{
  "n_kv_head": 3,
  "d_mlp": 256,
  "vocab_size": 8138,
  "norm": "rmsnorm",
  "tie_embeddings": false,
  "init": "uniform",
  "init_std_up": 0.0439,
  "beta1": 0.95,
  "schedule": "wsd",
  "decay_fraction": 0.747,
  "decay_shape": "linear",
  "batch_tokens": 8192,
  "seq_len": 1024
}
Each number is 50 + 12 x the weight over its row's rms, rounded and kept within 0 to 99. Layers, rows and columns count from 0. The size before them is the row's rms in percent of the matrix's.

# layer 6 MLP gate, 256x96, rms 0.18, rows 29-77, columns 48-95
117:53 68 35 55 48 20 53 43 48 56 45 51 41 40 52 48 78 38 64 54 31 32 32 56 54 64 60 37 49 51 26 58 17 44 61 34 52 56 63 64 43 52 57 42 65 61 40 58
093:62 45 42 65 62 51 40 42 40 63 70 38 33 29 52 51 50 68 42 69 47 51 61 62 49 40 49 66 55 48 43 48 41 43 68 50 45 49 55 55 21 36 31 56 59 58 37 78
115:39 56 39 68 51 59 55 50 40 27 72 49 72 43 29 68 45 46 53 62 48 29 50 50 51 49 67 56 55 43 49 59 43 45 39 57 47 48 35 33 57 51 46 66 39 58 52 57
098:43 45 35 58 66 70 33 39 38 44 52 36 41 37 57 51 58 30 50 67 43 54 52 76 58 44 39 42 53 47 41 42 65 50 42 47 35 66 44 49 40 58 57 50 53 35 46 50
115:51 40 66 23 58 45 34 30 57 60 39 56 51 42 44 57 56 48 69 21 48 40 63 52 39 47 58 42 29 64 38 58 44 51 61 48 54 45 45 28 50 59 63 65 40 45 35 56
089:70 55 48 53 39 49 49 62 51 54 50 30 31 46 48 43 46 49 44 48 58 45 48 28 59 38 68 60 48 56 40 48 78 74 27 31 55 55 61 64 77 35 56 59 44 49 39 40
102:38 72 50 50 60 57 35 61 56 57 68 33 52 63 29 53 48 51 36 15 52 35 50 49 38 44 52 32 42 44 70 45 59 48 23 49 39 50 32 24 59 42 57 43 40 45 72 51
105:67 62 55 60 64 39 41 63 35 39 51 47 46 56 62 43 25 50 52 62 31 29 32 37 68 61 38 64 76 50 52 62 49 51 51 56 41 50 46 41 61 48 39 64 50 63 59 43
127:48 42 48 32 66 60 58 48 56 73 42 46 42 62 35 58 36 36 73 49 45 41 67 48 25 63 34 43 56 60 49 57 47 69 38 57 56 48 44 65 48 56 56 59 54 50 31 40
100:55 43 58 35 54 55 50 51 39 52 68 65 52 47 48 44 33 38 45 45 68 55 47 44 51 44 46 79 47 48 38 65 66 26 67 71 45 44 63 54 40 45 30 44 52 40 39 38
107:44 36 56 45 69 48 56 20 47 53 55 42 47 68 67 59 34 51 64 59 47 43 40 41 40 63 45 36 76 43 46 63 30 39 57 45 47 50 48 34 32 64 45 45 58 58 13 45
105:48 42 49 67 54 70 47 36 44 73 51 53 26 45 51 54 69 46 26 51 39 25 66 59 36 42 48 44 54 44 41 32 45 67 40 44 49 39 58 45 66 44 53 67 64 37 52 50
103:39 46 55 42 59 54 53 43 37 32 40 56 40 65 51 75 54 57 43 56 56 65 41 54 71 47 40 40 38 57 35 43 47 64 32 62 54 61 62 43 43 48 63 48 53 59 50 41
094:84 55 33 52 68 66 67 26 67 37 42 31 37 63 51 30 39 59 59 72 55 48 49 38 29 63 60 42 40 46 46 65 51 64 66 53 39 43 49 38 45 61 63 63 48 54 64 74
107:86 61 58 33 68 33 50 49 39 61 30 39 45 42 33 59 40 57 46 60 46 47 46 44 77 42 50 55 53 51 54 50 50 80 57 43 59 40 32 53 48 65 55 48 42 63 56 23
111:38 44 48 56 33 71 50 56 39 43 54 52 56 31 57 54 36 50 62 47 48 47 46 55 53 62 59 59 39 48 58 42 63 68 33 46 54 69 25 64 37 54 44 45 67 67 25 39
106:51 48 60 45 55 57 37 37 71 52 44 36 28 49 40 47 52 31 57 32 55 18 70 62 33 52 42 43 33 50 67 64 29 46 46 51 32 35 52 21 44 43 42 43 64 42 39 49
094:47 36 28 57 60 63 59 46 56 59 41 50 44 72 64 37 41 62 47 74 44 58 72 52 52 40 70 42 66 33 51 35 68 38 40 61 61 56 56 38 76 83 32 61 45 57 45 44
073:45 48 53 42 45 31 62 41 61 43 48 56 43 52 30 31 55 48 45 33 48 32 73 45 60 47 63 47 63 60 59 52 46 63 65 55 38 35 45 37 45 60 43 56 66 57 46 46
096:58 61 57 54 41 69 53 54 60 23 62 46 47 61 60 50 56 41 62 62 47 70 60 33 50 48 47 62 45 58 32 44 49 18 41 32 54 40 38 51 38 52 56 71 49 41 47 42
106:56 35 47 28 56 69 44 60 43 70 64 53 51 55 66 49 59 51 61 66 60 72 40 44 56 41 60 46 49 27 66 67 37 78 51 49 40 39 27 50 61 58 61 30 18 51 33 46
095:39 45 42 39 42 51 62 65 40 39 28 54 54 26 58 47 59 59 53 65 38 58 59 39 58 66 55 65 67 52 58 36 49 54 40 46 76 69 51 76 52 49 56 51 41 47 44 35
104:47 46 56 58 50 67 52 44 53 53 56 27 56 55 67 42 40 40 54 36 30 52 72 56 51 32 46 35 36 53 47 39 45 67 40 58 45 65 42 27 40 49 51 43 70 59 32 44
091:31 59 47 42 43 56 58 28 52 48 37 52 47 60 61 51 33 44 59 37 26 44 58 46 43 36 61 56 58 61 58 25 43 57 63 59 58 37 40 60 44 46 50 67 44 57 50 26
097:75 62 53 59 56 41 35 53 62 53 65 51 42 64 46 67 47 74 73 50 63 43 59 49 26 35 54 61 66 73 45 45 63 62 55 66 58 61 34 53 56 55 59 54 65 49 48 45
105:58 41 66 66 48 67 56 59 76 52 28 40 53 66 41 58 69 58 42 30 41 37 45 34 32 55 54 56 44 36 57 53 54 40 62 20 38 29 50 60 54 48 61 60 34 53 46 36
103:56 61 20 32 59 37 50 75 41 50 59 54 59 71 45 65 53 44 46 71 64 53 34 53 47 41 42 72 56 71 49 41 53 23 28 49 45 48 46 56 54 50 47 46 58 48 47 68
076:58 28 42 42 33 41 64 44 46 34 22 69 59 45 49 40 54 51 48 45 54 49 61 23 73 56 47 44 38 56 49 72 39 34 60 54 46 60 34 34 47 50 73 68 70 18 45 55
105:61 59 37 30 74 61 37 60 31 65 65 59 28 65 38 46 41 59 51 64 40 53 54 69 64 53 58 77 36 59 39 59 43 57 42 57 66 61 48 75 43 72 35 40 85 57 37 34
101:55 68 37 52 34 49 24 38 58 58 68 44 48 57 52 45 54 52 49 46 46 70 49 32 52 71 39 74 53 39 59 61 62 53 55 33 75 64 52 48 70 25 45 34 64 68 44 34
098:37 46 51 23 79 54 43 53 36 52 62 31 46 46 29 34 72 59 58 34 40 34 64 43 60 42 63 28 40 53 46 54 49 84 33 46 49 47 53 66 30 73 59 43 52 43 39 52
113:47 55 39 66 60 38 24 51 48 68 52 69 33 49 74 45 51 73 43 68 38 59 51 56 67 55 70 43 71 59 60 46 37 58 61 19 45 50 42 51 58 61 51 61 40 47 71 43
096:53 56 46 41 59 51 51 44 39 44 34 62 67 33 64 45 63 48 66 77 68 69 59 61 53 58 52 58 58 49 58 58 46 44 32 52 41 64 44 63 56 63 50 54 68 71 67 39
100:24 49 39 59 29 46 49 40 41 48 57 35 47 74 51 44 64 61 64 46 26 48 54 59 72 59 52 50 51 42 59 58 45 32 54 67 40 56 51 60 57 49 51 55 59 42 57 69
088:38 66 48 78 71 41 75 42 22 53 35 41 51 45 56 13 53 58 54 52 75 76 50 29 46 49 45 63 42 53 50 45 52 51 49 50 47 48 45 70 61 56 48 54 52 52 53 57
113:33 74 52 39 68 49 62 35 43 65 26 61 49 37 46 41 66 39 59 65 33 35 54 42 51 45 54 58 43 57 55 48 52 44 64 55 50 62 33 65 39 55 62 50 68 39 51 18
117:22 46 42 57 52 70 67 58 41 32 34 34 47 47 61 55 34 44 50 59 32 24 57 68 63 51 44 55 48 47 55 29 59 53 67 60 52 49 53 68 59 64 47 79 44 60 38 57
094:60 58 50 58 38 71 42 49 35 59 71 39 37 72 54 52 34 43 47 53 47 64 55 35 52 54 45 51 63 55 51 64 23 45 38 68 60 41 58 52 68 42 56 60 56 48 46 47
098:46 50 45 52 60 53 56 56 40 45 47 37 48 51 34 36 42 61 27 41 59 37 45 44 53 66 42 41 32 75 50 42 44 41 67 60 36 39 42 58 21 36 75 52 72 45 41 90
097:64 66 41 37 36 53 41 71 36 53 31 36 59 57 43 63 49 57 63 45 59 41 36 49 54 47 51 53 27 60 71 69 64 59 43 28 62 66 83 52 45 50 64 53 53 48 35 53
100:55 57 35 67 70 36 42 35 67 58 49 27 40 59 41 48 49 38 34 25 51 37 60 44 38 63 50 46 34 30 27 55 33 43 62 41 37 49 55 73 39 62 50 37 51 59 55 67
098:57 74 45 43 58 46 61 38 51 77 27 53 34 59 35 43 49 71 55 53 63 37 46 44 55 56 48 47 51 44 78 48 76 46 51 28 70 59 45 51 66 53 38 63 42 42 62 45
093:53 58 37 59 57 44 40 56 30 41 28 63 52 57 65 55 58 41 53 47 44 61 55 49 53 40 51 82 67 62 42 36 59 45 35 51 63 33 57 62 38 44 67 82 62 64 59 38
091:53 70 57 66 63 46 43 50 57 57 58 57 62 55 31 53 71 62 51 36 52 67 50 42 46 61 52 62 45 23 66 56 47 61 74 30 59 34 33 48 55 44 51 56 72 38 53 78
103:43 34 29 51 40 72 40 70 63 37 58 58 42 70 87 30 48 38 63 41 45 36 44 36 57 39 45 49 52 55 28 44 53 47 36 56 52 81 53 47 63 60 68 43 33 36 54 59
097:36 68 37 63 41 64 61 61 45 49 53 64 56 56 50 34 42 41 47 64 32 54 37 58 50 60 58 61 35 43 41 34 70 54 27 44 57 74 41 57 66 49 41 79 56 46 36 45
105:66 39 58 60 51 51 45 69 67 48 29 56 39 28 59 29 49 51 38 48 33 43 54 54 65 34 67 46 45 64 33 61 68 42 47 56 33 40 69 51 53 52 54 74 62 59 58 42
099:42 59 53 22 53 81 45 54 45 39 65 61 34 36 51 54 51 78 38 51 47 32 56 51 48 51 37 49 46 57 79 55 52 40 51 64 38 53 37 53 63 42 19 47 41 38 46 19
095:50 27 58 60 48 41 42 69 55 35 46 43 52 27 57 41 59 29 47 27 45 24 59 56 73 38 43 45 45 50 56 59 36 58 49 44 48 37 76 57 62 48 47 49 63 46 44 32
# layer 6 MLP up, 256x96, rms 0.173, rows 29-76, columns 48-95
110:48 43 44 45 63 45 33 20 60 67 50 50 63 33 33 63 59 40 55 38 30 57 36 39 41 86 68 37 53 50 38 23 57 56 49 45 58 39 55 62 48 46 49 34 53 42 50 34
090:48 41 65 56 51 44 35 52 60 41 63 40 49 19 66 65 48 41 54 49 48 73 49 44 51 42 36 59 40 59 66 61 46 55 63 62 39 57 43 30 47 30 32 53 89 46 44 81
091:50 62 23 43 64 56 47 49 79 36 81 44 44 45 51 71 48 62 38 17 39 36 46 56 59 73 41 43 57 58 49 30 53 52 48 42 41 63 33 69 56 48 63 51 41 39 44 33
089:54 39 45 46 61 35 37 70 40 36 37 73 77 53 73 54 46 57 52 70 45 56 38 49 60 40 60 46 51 49 52 59 51 38 60 63 48 60 72 57 58 56 45 45 41 51 65 52
115:49 67 52 37 65 70 32 32 41 39 70 41 48 68 53 60 38 51 39 62 60 74 56 69 64 62 55 56 55 51 44 62 54 63 54 65 48 41 58 39 24 64 50 62 54 54 53 62
090:30 61 63 36 61 40 61 28 60 60 33 24 46 54 65 42 63 32 32 49 40 68 67 75 33 61 57 29 70 51 39 46 38 70 49 53 48 49 47 53 56 45 47 69 68 53 54 52
095:68 81 47 34 44 58 37 33 66 59 69 59 56 68 55 49 59 53 29 53 54 43 52 43 37 64 47 50 44 42 58 72 42 45 46 26 52 70 61 34 45 62 53 46 63 30 50 44
099:30 52 62 68 41 66 76 47 36 30 44 71 50 64 78 54 45 47 49 39 45 45 34 35 50 58 47 50 34 60 57 36 68 53 39 54 57 53 62 42 45 64 39 50 41 55 57 33
116:53 48 46 39 56 40 48 41 20 59 40 56 48 43 41 64 69 56 69 75 40 42 37 60 35 19 54 74 62 40 48 46 60 57 55 41 47 45 37 51 37 41 52 35 53 59 66 52
105:52 39 40 42 40 54 62 60 51 57 48 49 46 65 29 39 49 45 38 57 74 72 69 47 65 42 37 44 30 70 51 73 40 29 56 44 48 52 52 63 54 34 49 43 38 62 34 44
095:60 48 31 50 46 78 39 68 76 27 61 51 55 50 39 53 64 36 39 52 42 37 57 57 47 43 43 48 53 65 60 46 40 61 35 46 31 43 56 42 48 46 57 63 27 26 52 51
095:28 54 57 41 50 46 44 41 43 41 64 35 24 37 35 31 39 46 26 35 58 38 63 43 63 41 29 39 73 41 39 40 54 51 39 48 40 44 68 55 64 59 45 39 70 59 53 58
089:51 35 43 62 58 54 62 38 78 41 46 32 51 36 44 22 36 43 54 33 51 54 62 46 55 66 44 44 39 54 42 47 35 65 44 41 34 55 38 57 49 32 74 39 42 55 72 26
091:39 50 46 38 39 51 67 82 31 64 50 60 69 34 26 57 25 58 58 39 38 50 52 69 45 40 43 52 32 41 60 41 53 35 52 52 80 57 56 50 61 45 31 57 58 40 51 29
097:61 34 55 51 52 51 41 48 30 32 51 80 29 47 47 23 42 49 37 49 60 37 62 50 61 61 61 40 58 80 59 61 42 36 46 52 63 51 40 61 50 57 42 44 49 48 44 64
103:58 42 53 39 41 59 20 50 58 53 64 57 50 35 56 56 60 39 56 56 57 51 30 56 43 36 20 85 57 62 71 40 62 60 47 47 54 38 47 65 56 28 48 48 43 47 41 54
108:42 62 32 46 34 41 58 47 40 52 66 50 50 36 55 60 35 52 55 67 61 57 56 33 23 59 68 47 41 57 61 52 61 29 48 47 62 58 62 79 66 48 45 50 28 61 54 57
089:44 38 44 49 45 64 42 51 39 29 45 44 32 57 64 34 73 57 47 31 41 22 43 52 56 43 68 38 41 49 59 74 45 69 64 50 51 71 49 59 60 51 64 55 56 31 48 40
082:62 34 49 34 41 74 52 23 41 59 42 53 49 61 44 48 59 73 58 70 33 41 57 53 50 40 75 49 36 58 35 73 50 30 58 41 60 22 45 45 59 30 49 72 47 56 42 53
100:40 63 57 40 62 53 31 50 47 63 78 47 33 63 27 50 67 51 37 52 35 37 55 41 63 49 66 53 15 49 47 46 41 60 35 51 43 42 46 51 50 55 58 49 31 44 69 63
092:49 41 36 51 46 33 35 43 67 54 50 36 27 43 42 68 61 30 62 59 37 77 45 44 54 66 47 56 54 59 65 55 30 72 48 40 31 51 56 49 32 47 46 52 58 57 51 46
094:57 50 45 52 29 65 35 61 44 61 53 31 58 43 72 45 47 41 63 50 60 53 43 60 41 53 51 68 48 61 58 39 64 49 78 49 67 47 47 59 44 60 33 51 66 46 35 55
108:46 31 31 51 45 33 70 68 57 36 28 54 42 55 48 42 56 42 61 38 49 53 52 40 62 55 51 52 61 54 54 33 65 40 54 48 54 80 46 50 41 23 52 54 46 56 36 54
087:46 32 62 40 48 41 51 50 19 48 44 41 59 28 52 56 61 50 43 48 56 69 48 51 69 54 44 60 54 35 58 63 48 43 59 48 46 71 71 71 49 47 46 31 42 49 49 36
099:45 59 56 48 44 55 44 57 63 60 50 45 53 46 38 60 76 48 38 35 26 47 52 45 73 53 78 55 63 57 54 36 57 53 33 47 42 35 35 33 54 33 58 58 54 56 61 55
105:29 45 41 43 77 38 46 63 69 56 57 60 36 61 31 70 40 71 48 19 57 48 64 44 70 62 38 54 43 33 33 65 60 63 46 23 55 50 50 51 51 60 70 61 58 56 49 61
115:41 42 51 49 63 36 37 53 52 31 73 60 53 55 73 37 25 54 38 49 30 43 49 46 67 50 62 44 61 52 44 60 40 64 51 72 68 46 61 32 69 61 49 45 60 42 31 47
089:37 43 53 38 52 38 56 25 58 46 20 54 71 42 68 54 60 40 60 59 28 55 54 51 61 33 61 40 51 48 26 44 60 60 54 35 62 37 57 47 12 35 32 53 70 25 56 52
111:43 58 49 53 53 44 34 42 47 53 54 40 41 34 57 41 48 51 46 48 93 48 50 57 53 73 27 58 76 46 40 29 50 38 51 54 44 42 52 44 53 56 29 60 64 39 38 61
100:51 67 56 50 61 46 53 36 41 48 37 60 41 38 53 49 57 50 51 48 53 42 46 49 82 55 54 44 50 58 60 40 48 50 53 45 37 64 48 51 50 24 56 48 44 63 62 62
106:54 24 44 63 32 50 49 58 60 49 55 57 48 58 46 60 48 44 47 50 57 44 38 66 32 50 41 70 42 62 54 57 28 54 55 43 52 43 51 39 50 24 44 58 40 31 35 64
117:70 53 51 53 37 65 50 48 66 62 38 53 43 34 59 34 64 22 75 71 20 57 39 42 45 39 44 31 61 34 38 66 35 48 41 75 34 44 39 46 66 33 59 40 40 62 46 37
107:63 41 42 40 52 48 46 65 52 44 08 32 34 44 59 46 55 38 54 61 35 41 51 42 44 46 72 46 37 48 47 25 55 35 27 68 42 41 68 38 26 46 58 60 55 70 62 43
099:40 46 76 31 60 54 39 56 71 47 45 72 73 57 58 46 52 18 51 60 63 37 50 38 37 55 61 49 56 44 47 46 51 51 45 68 51 23 57 41 65 67 43 34 55 74 54 57
089:49 41 50 52 54 73 25 40 56 33 65 69 39 63 53 78 36 59 36 43 59 50 67 49 37 51 54 39 55 43 61 35 55 71 49 52 63 66 41 54 46 44 32 66 64 50 52 62
114:58 66 69 51 55 34 46 59 58 66 63 49 65 45 54 57 50 59 49 28 57 54 30 54 52 61 55 22 56 35 32 39 39 43 25 59 53 47 60 35 40 41 54 66 46 49 64 42
098:52 86 68 52 35 61 73 71 48 40 54 52 68 41 27 48 49 55 58 39 40 41 42 63 50 54 31 49 82 38 50 47 49 63 29 49 51 53 44 49 46 54 39 55 62 70 45 41
092:45 30 57 58 49 53 64 30 31 50 42 53 71 60 74 53 65 73 42 50 66 61 64 36 42 50 54 43 48 61 50 47 52 50 53 53 57 53 46 64 69 53 44 59 54 35 45 42
092:48 40 29 57 58 27 45 44 64 49 71 37 40 70 60 44 25 42 52 50 74 33 37 44 39 60 35 48 35 55 39 64 49 45 60 62 53 35 53 79 39 51 55 54 43 59 66 49
103:55 31 56 42 77 33 36 20 46 54 53 35 42 56 64 76 52 53 37 69 32 56 66 45 66 73 47 38 53 64 51 52 53 49 57 38 36 65 43 35 40 48 59 84 61 44 51 53
100:65 44 48 55 32 49 48 27 27 40 42 45 44 66 58 40 36 71 54 67 62 43 42 51 41 40 59 45 53 70 58 63 47 60 50 36 55 59 42 57 68 32 50 41 66 56 73 56
109:43 49 47 57 65 30 51 46 50 53 22 48 53 43 62 31 52 52 62 44 34 35 52 69 55 43 55 25 60 49 45 56 54 43 79 21 41 63 60 24 55 53 39 69 51 54 38 51
095:45 52 55 58 50 57 72 36 36 37 43 68 52 52 46 51 36 48 55 69 74 59 56 42 51 26 70 36 28 47 25 28 55 51 56 53 49 38 38 69 56 40 55 41 40 61 55 34
092:35 34 41 66 70 57 54 47 70 28 47 57 56 47 43 46 52 65 52 55 30 52 69 38 48 54 55 47 52 36 41 44 63 60 64 38 52 60 59 42 56 41 56 61 67 49 51 58
100:36 53 66 60 64 71 54 45 34 62 46 51 63 63 50 41 50 49 37 45 51 44 51 60 62 56 56 54 43 54 45 33 34 46 23 66 58 49 55 63 34 53 45 54 73 53 55 34
102:62 55 60 51 38 57 41 42 51 55 54 34 35 47 62 19 57 48 51 33 33 37 53 50 43 41 66 46 19 53 37 63 54 53 39 37 52 23 56 33 56 48 59 55 51 47 44 55
105:42 39 53 37 61 61 55 45 31 68 48 60 64 50 65 52 52 38 55 57 41 61 49 62 55 37 37 79 60 39 56 44 51 39 61 39 61 71 29 57 61 48 62 24 55 47 52 43
110:68 51 40 40 72 27 47 67 53 46 56 37 61 59 51 49 37 35 54 56 65 38 57 45 44 51 33 54 56 71 50 59 40 58 46 38 66 66 61 46 55 56 27 44 44 29 44 57
# layer 6 MLP down (transposed), 256x96, rms 0.122, rows 29-76, columns 48-95
107:26 51 59 51 33 51 29 50 65 57 32 45 60 71 67 30 48 46 43 63 44 57 52 56 46 53 52 62 56 45 36 46 36 40 54 54 44 59 72 67 38 56 65 34 57 76 53 40
096:51 51 41 53 44 27 54 23 28 47 39 38 48 44 56 79 49 40 27 64 45 34 47 46 36 40 58 63 32 49 71 55 53 62 56 65 34 46 32 48 60 55 41 71 71 38 46 39
111:39 51 36 49 50 63 48 52 65 50 40 46 25 63 78 49 71 56 47 32 44 55 62 44 42 66 56 62 48 43 47 46 78 68 51 43 59 62 47 46 34 49 62 32 70 59 41 71
109:53 55 18 53 55 51 50 57 49 37 30 48 38 61 38 39 50 65 56 65 54 52 63 62 62 37 53 56 19 39 49 42 53 40 47 35 56 89 72 76 41 61 49 34 31 49 46 52
113:59 23 71 54 57 41 51 52 55 72 66 58 50 37 43 64 74 51 57 39 43 17 41 36 31 59 50 47 48 55 52 61 38 44 50 54 34 43 42 41 62 28 40 38 64 42 42 48
097:18 43 57 57 54 64 51 34 57 39 78 54 55 59 62 50 57 22 47 30 39 52 43 62 39 72 51 46 58 58 48 47 27 43 52 48 42 61 56 68 23 72 27 40 68 49 45 72
098:33 46 63 53 65 49 39 73 42 48 44 46 70 49 53 69 55 40 47 63 54 38 51 50 34 57 26 49 46 56 32 48 72 54 20 55 64 59 33 56 50 44 30 46 28 37 71 33
104:40 47 62 43 39 49 25 49 47 46 36 52 59 65 44 39 28 37 48 39 42 28 41 54 74 45 34 42 69 49 48 43 33 28 34 34 38 49 52 62 44 40 56 57 50 27 42 40
113:47 48 67 61 62 57 66 49 59 64 56 63 58 53 21 58 49 63 45 47 62 50 44 55 43 49 47 42 69 58 37 49 34 64 37 60 61 57 65 69 38 51 42 57 46 33 44 61
100:49 48 41 59 29 60 50 59 58 58 52 64 34 43 57 14 58 53 65 64 46 55 64 33 48 66 39 71 46 56 52 69 53 46 51 38 26 39 54 45 44 35 50 46 51 61 43 68
102:52 37 39 39 46 41 67 63 51 53 37 58 51 53 66 53 57 43 66 27 58 52 63 61 63 34 55 47 35 46 62 54 70 51 45 61 50 53 26 52 43 56 41 64 46 45 81 36
099:58 62 72 52 40 75 48 46 36 78 55 55 54 69 73 54 45 56 51 49 53 61 40 57 48 53 52 52 50 59 63 52 43 43 59 31 48 51 26 73 36 60 51 45 50 37 66 40
101:66 62 35 25 43 66 55 44 55 56 47 35 67 26 50 33 23 33 58 18 30 30 67 46 53 39 42 53 65 53 66 26 44 32 52 56 52 37 34 44 48 52 63 60 53 52 49 38
100:55 63 56 50 62 54 45 34 43 19 46 34 56 31 66 55 43 36 55 21 62 44 43 27 50 33 56 54 58 54 54 46 65 66 39 50 37 58 59 52 48 60 44 75 48 59 58 40
102:31 52 46 57 66 51 60 79 40 51 63 57 54 53 39 52 55 27 51 59 37 43 39 44 50 54 48 68 41 50 35 36 36 26 36 61 55 32 54 62 47 66 38 51 55 63 36 63
106:60 29 59 40 45 71 26 59 43 44 52 57 50 55 74 57 47 51 66 66 52 53 58 53 60 45 52 31 43 33 61 56 79 51 36 67 41 51 37 42 58 31 50 35 47 40 59 44
109:62 45 39 47 56 51 26 68 68 26 31 40 41 55 51 41 56 45 46 56 29 28 73 56 56 33 39 74 49 50 45 56 40 61 26 58 30 30 42 50 34 48 44 32 66 71 49 32
095:49 63 25 64 57 45 50 46 50 63 57 65 65 27 50 40 51 65 60 56 52 44 61 43 40 42 39 34 53 35 50 45 52 50 59 43 48 57 32 60 40 57 48 34 75 36 54 73
081:45 52 53 57 57 45 38 55 67 42 38 63 38 42 39 62 46 54 33 13 55 37 53 53 41 53 40 54 61 52 56 10 44 84 55 55 49 69 52 53 61 67 63 39 66 48 61 46
107:61 38 52 53 36 40 32 42 60 72 40 34 38 45 55 51 70 45 60 21 45 23 53 50 33 45 35 37 32 37 32 39 71 43 53 47 50 43 63 48 68 71 70 57 59 51 58 36
104:39 50 67 46 44 42 44 32 31 48 49 64 42 53 34 45 32 46 63 28 43 14 62 48 59 49 48 58 67 58 35 46 67 46 39 51 64 47 47 52 44 44 37 65 87 62 49 67
091:43 43 49 51 43 34 40 41 59 56 56 43 45 67 38 42 50 39 37 62 57 40 50 50 54 60 60 30 35 75 63 66 41 54 41 36 55 59 65 49 48 42 70 57 52 46 15 70
108:58 53 65 37 52 63 36 43 49 62 55 46 40 42 46 60 66 48 55 61 49 57 33 63 67 44 64 56 52 53 65 58 39 58 32 50 56 27 46 66 60 46 60 54 44 40 31 50
090:50 49 33 30 57 54 64 58 64 51 50 36 68 67 59 48 50 38 45 68 53 27 56 61 34 60 53 66 53 34 48 46 60 42 41 67 57 65 51 45 46 52 48 66 30 52 43 32
096:51 38 52 55 48 51 54 58 72 60 68 37 34 27 80 65 36 38 41 49 39 64 42 34 48 51 51 47 41 51 52 60 36 74 48 63 39 44 35 62 40 56 64 38 33 43 52 41
098:69 66 54 38 47 60 50 49 62 41 36 42 58 30 56 33 59 36 54 68 52 42 55 53 36 42 42 45 60 37 70 37 50 57 54 75 43 56 31 56 51 31 25 48 26 72 51 41
110:62 34 59 34 68 66 43 50 44 73 15 58 69 36 62 45 50 55 49 61 59 50 48 42 60 45 77 49 59 40 78 61 50 69 54 39 53 73 49 55 72 60 52 52 65 47 48 39
082:54 67 40 59 22 74 29 52 66 61 48 51 67 57 53 41 41 53 55 44 48 56 50 39 52 47 61 59 63 39 77 57 66 45 59 58 62 40 58 73 68 62 52 43 43 67 56 41
116:64 47 41 51 39 42 51 62 38 52 85 43 63 42 48 49 42 49 50 86 60 34 56 68 62 59 60 46 45 45 60 43 56 62 49 54 42 38 51 64 50 51 24 39 56 44 31 34
099:51 44 32 73 53 50 68 54 58 68 38 44 26 31 52 46 37 45 55 53 76 44 48 43 57 18 59 51 69 49 44 45 52 69 27 42 34 53 63 46 68 52 47 51 62 40 39 42
106:45 58 69 54 34 34 63 55 71 56 57 88 66 57 39 56 40 32 61 42 41 57 58 62 48 62 58 19 72 67 55 41 50 53 58 63 53 32 34 59 54 57 44 59 57 37 57 68
104:46 51 51 46 51 43 59 53 24 15 55 45 58 55 75 38 34 69 52 46 49 42 67 45 57 66 40 41 41 46 50 44 62 37 49 56 59 52 37 28 40 40 55 50 40 59 46 66
102:40 46 55 35 40 44 55 68 62 78 30 44 69 51 56 34 48 45 47 40 35 47 49 42 27 75 64 43 47 54 40 36 40 69 49 50 59 66 53 44 49 38 52 54 62 31 52 64
104:54 35 35 73 41 53 55 33 53 47 86 34 57 53 45 43 35 49 40 41 37 53 60 47 38 45 48 54 71 44 39 35 47 61 58 36 57 59 49 52 40 75 42 43 53 53 38 58
090:67 46 61 72 53 47 52 37 33 65 31 48 61 47 53 53 46 59 37 63 68 46 51 54 78 47 58 39 51 45 45 53 43 59 41 37 56 45 69 55 54 59 29 62 66 52 36 54
103:47 67 49 44 43 29 33 43 63 63 37 44 33 51 44 50 44 37 54 52 42 49 40 43 72 42 54 57 37 19 51 39 23 22 51 53 51 46 50 56 52 53 45 31 31 51 43 56
103:76 51 64 39 54 48 58 42 37 18 41 49 33 56 41 52 38 39 51 37 51 48 66 57 65 41 52 52 36 44 75 45 61 56 34 58 41 49 59 64 47 56 47 47 72 59 60 73
098:53 40 54 60 42 41 52 23 45 45 58 49 71 50 53 58 36 48 62 45 51 67 62 37 56 48 31 20 77 66 65 61 41 56 59 50 77 27 48 51 56 55 63 72 61 58 43 67
097:50 39 47 51 37 33 44 45 38 54 83 44 55 37 43 51 76 55 43 69 50 61 67 37 50 49 35 39 44 53 31 73 56 46 27 61 51 43 49 34 54 52 45 41 37 41 39 47
098:41 52 63 42 43 67 43 59 31 41 69 52 43 53 64 48 33 51 54 28 67 51 40 62 63 52 59 60 55 58 54 43 60 57 40 48 45 72 60 62 31 64 33 37 50 81 23 48
101:51 41 32 62 43 43 52 38 76 51 40 57 35 57 62 42 62 45 35 35 68 46 38 58 55 55 59 57 35 44 54 43 50 36 66 56 55 54 45 55 51 58 36 66 29 47 29 59
105:53 42 50 64 42 38 55 29 41 61 39 74 53 47 44 50 48 28 45 60 36 41 50 54 30 43 37 53 43 65 47 47 68 43 61 42 31 65 41 41 12 63 30 41 30 47 56 27
097:58 43 62 53 67 62 49 41 44 46 52 74 60 27 70 41 54 44 37 81 62 54 55 51 44 59 61 50 44 46 25 43 46 85 42 50 43 51 65 48 44 41 45 65 46 60 26 37
088:46 26 58 44 30 35 57 23 56 66 58 45 54 23 74 48 52 34 58 59 35 42 37 41 28 46 44 57 75 66 50 39 66 52 59 55 47 57 45 41 42 58 52 50 54 64 43 70
099:60 43 39 54 37 39 46 70 75 66 29 47 51 61 42 43 47 37 69 52 47 49 55 58 54 46 58 35 54 46 21 41 52 64 43 31 57 73 46 53 47 73 50 59 61 54 47 65
096:52 52 53 34 55 55 35 54 34 71 53 40 43 37 60 63 42 29 43 38 72 42 43 42 51 53 73 59 62 44 54 55 27 50 80 47 59 73 50 49 47 43 42 44 42 54 50 53
106:44 38 26 30 43 66 43 42 52 55 47 56 28 17 50 68 38 47 48 47 59 66 45 52 58 51 43 57 81 36 69 57 48 79 56 42 50 53 50 48 37 71 41 73 65 49 35 43
105:46 67 38 49 31 51 48 50 22 58 62 46 52 46 61 54 53 62 35 73 48 39 74 71 54 76 20 50 63 55 47 47 69 54 60 55 68 45 48 33 54 38 40 50 51 56 28 52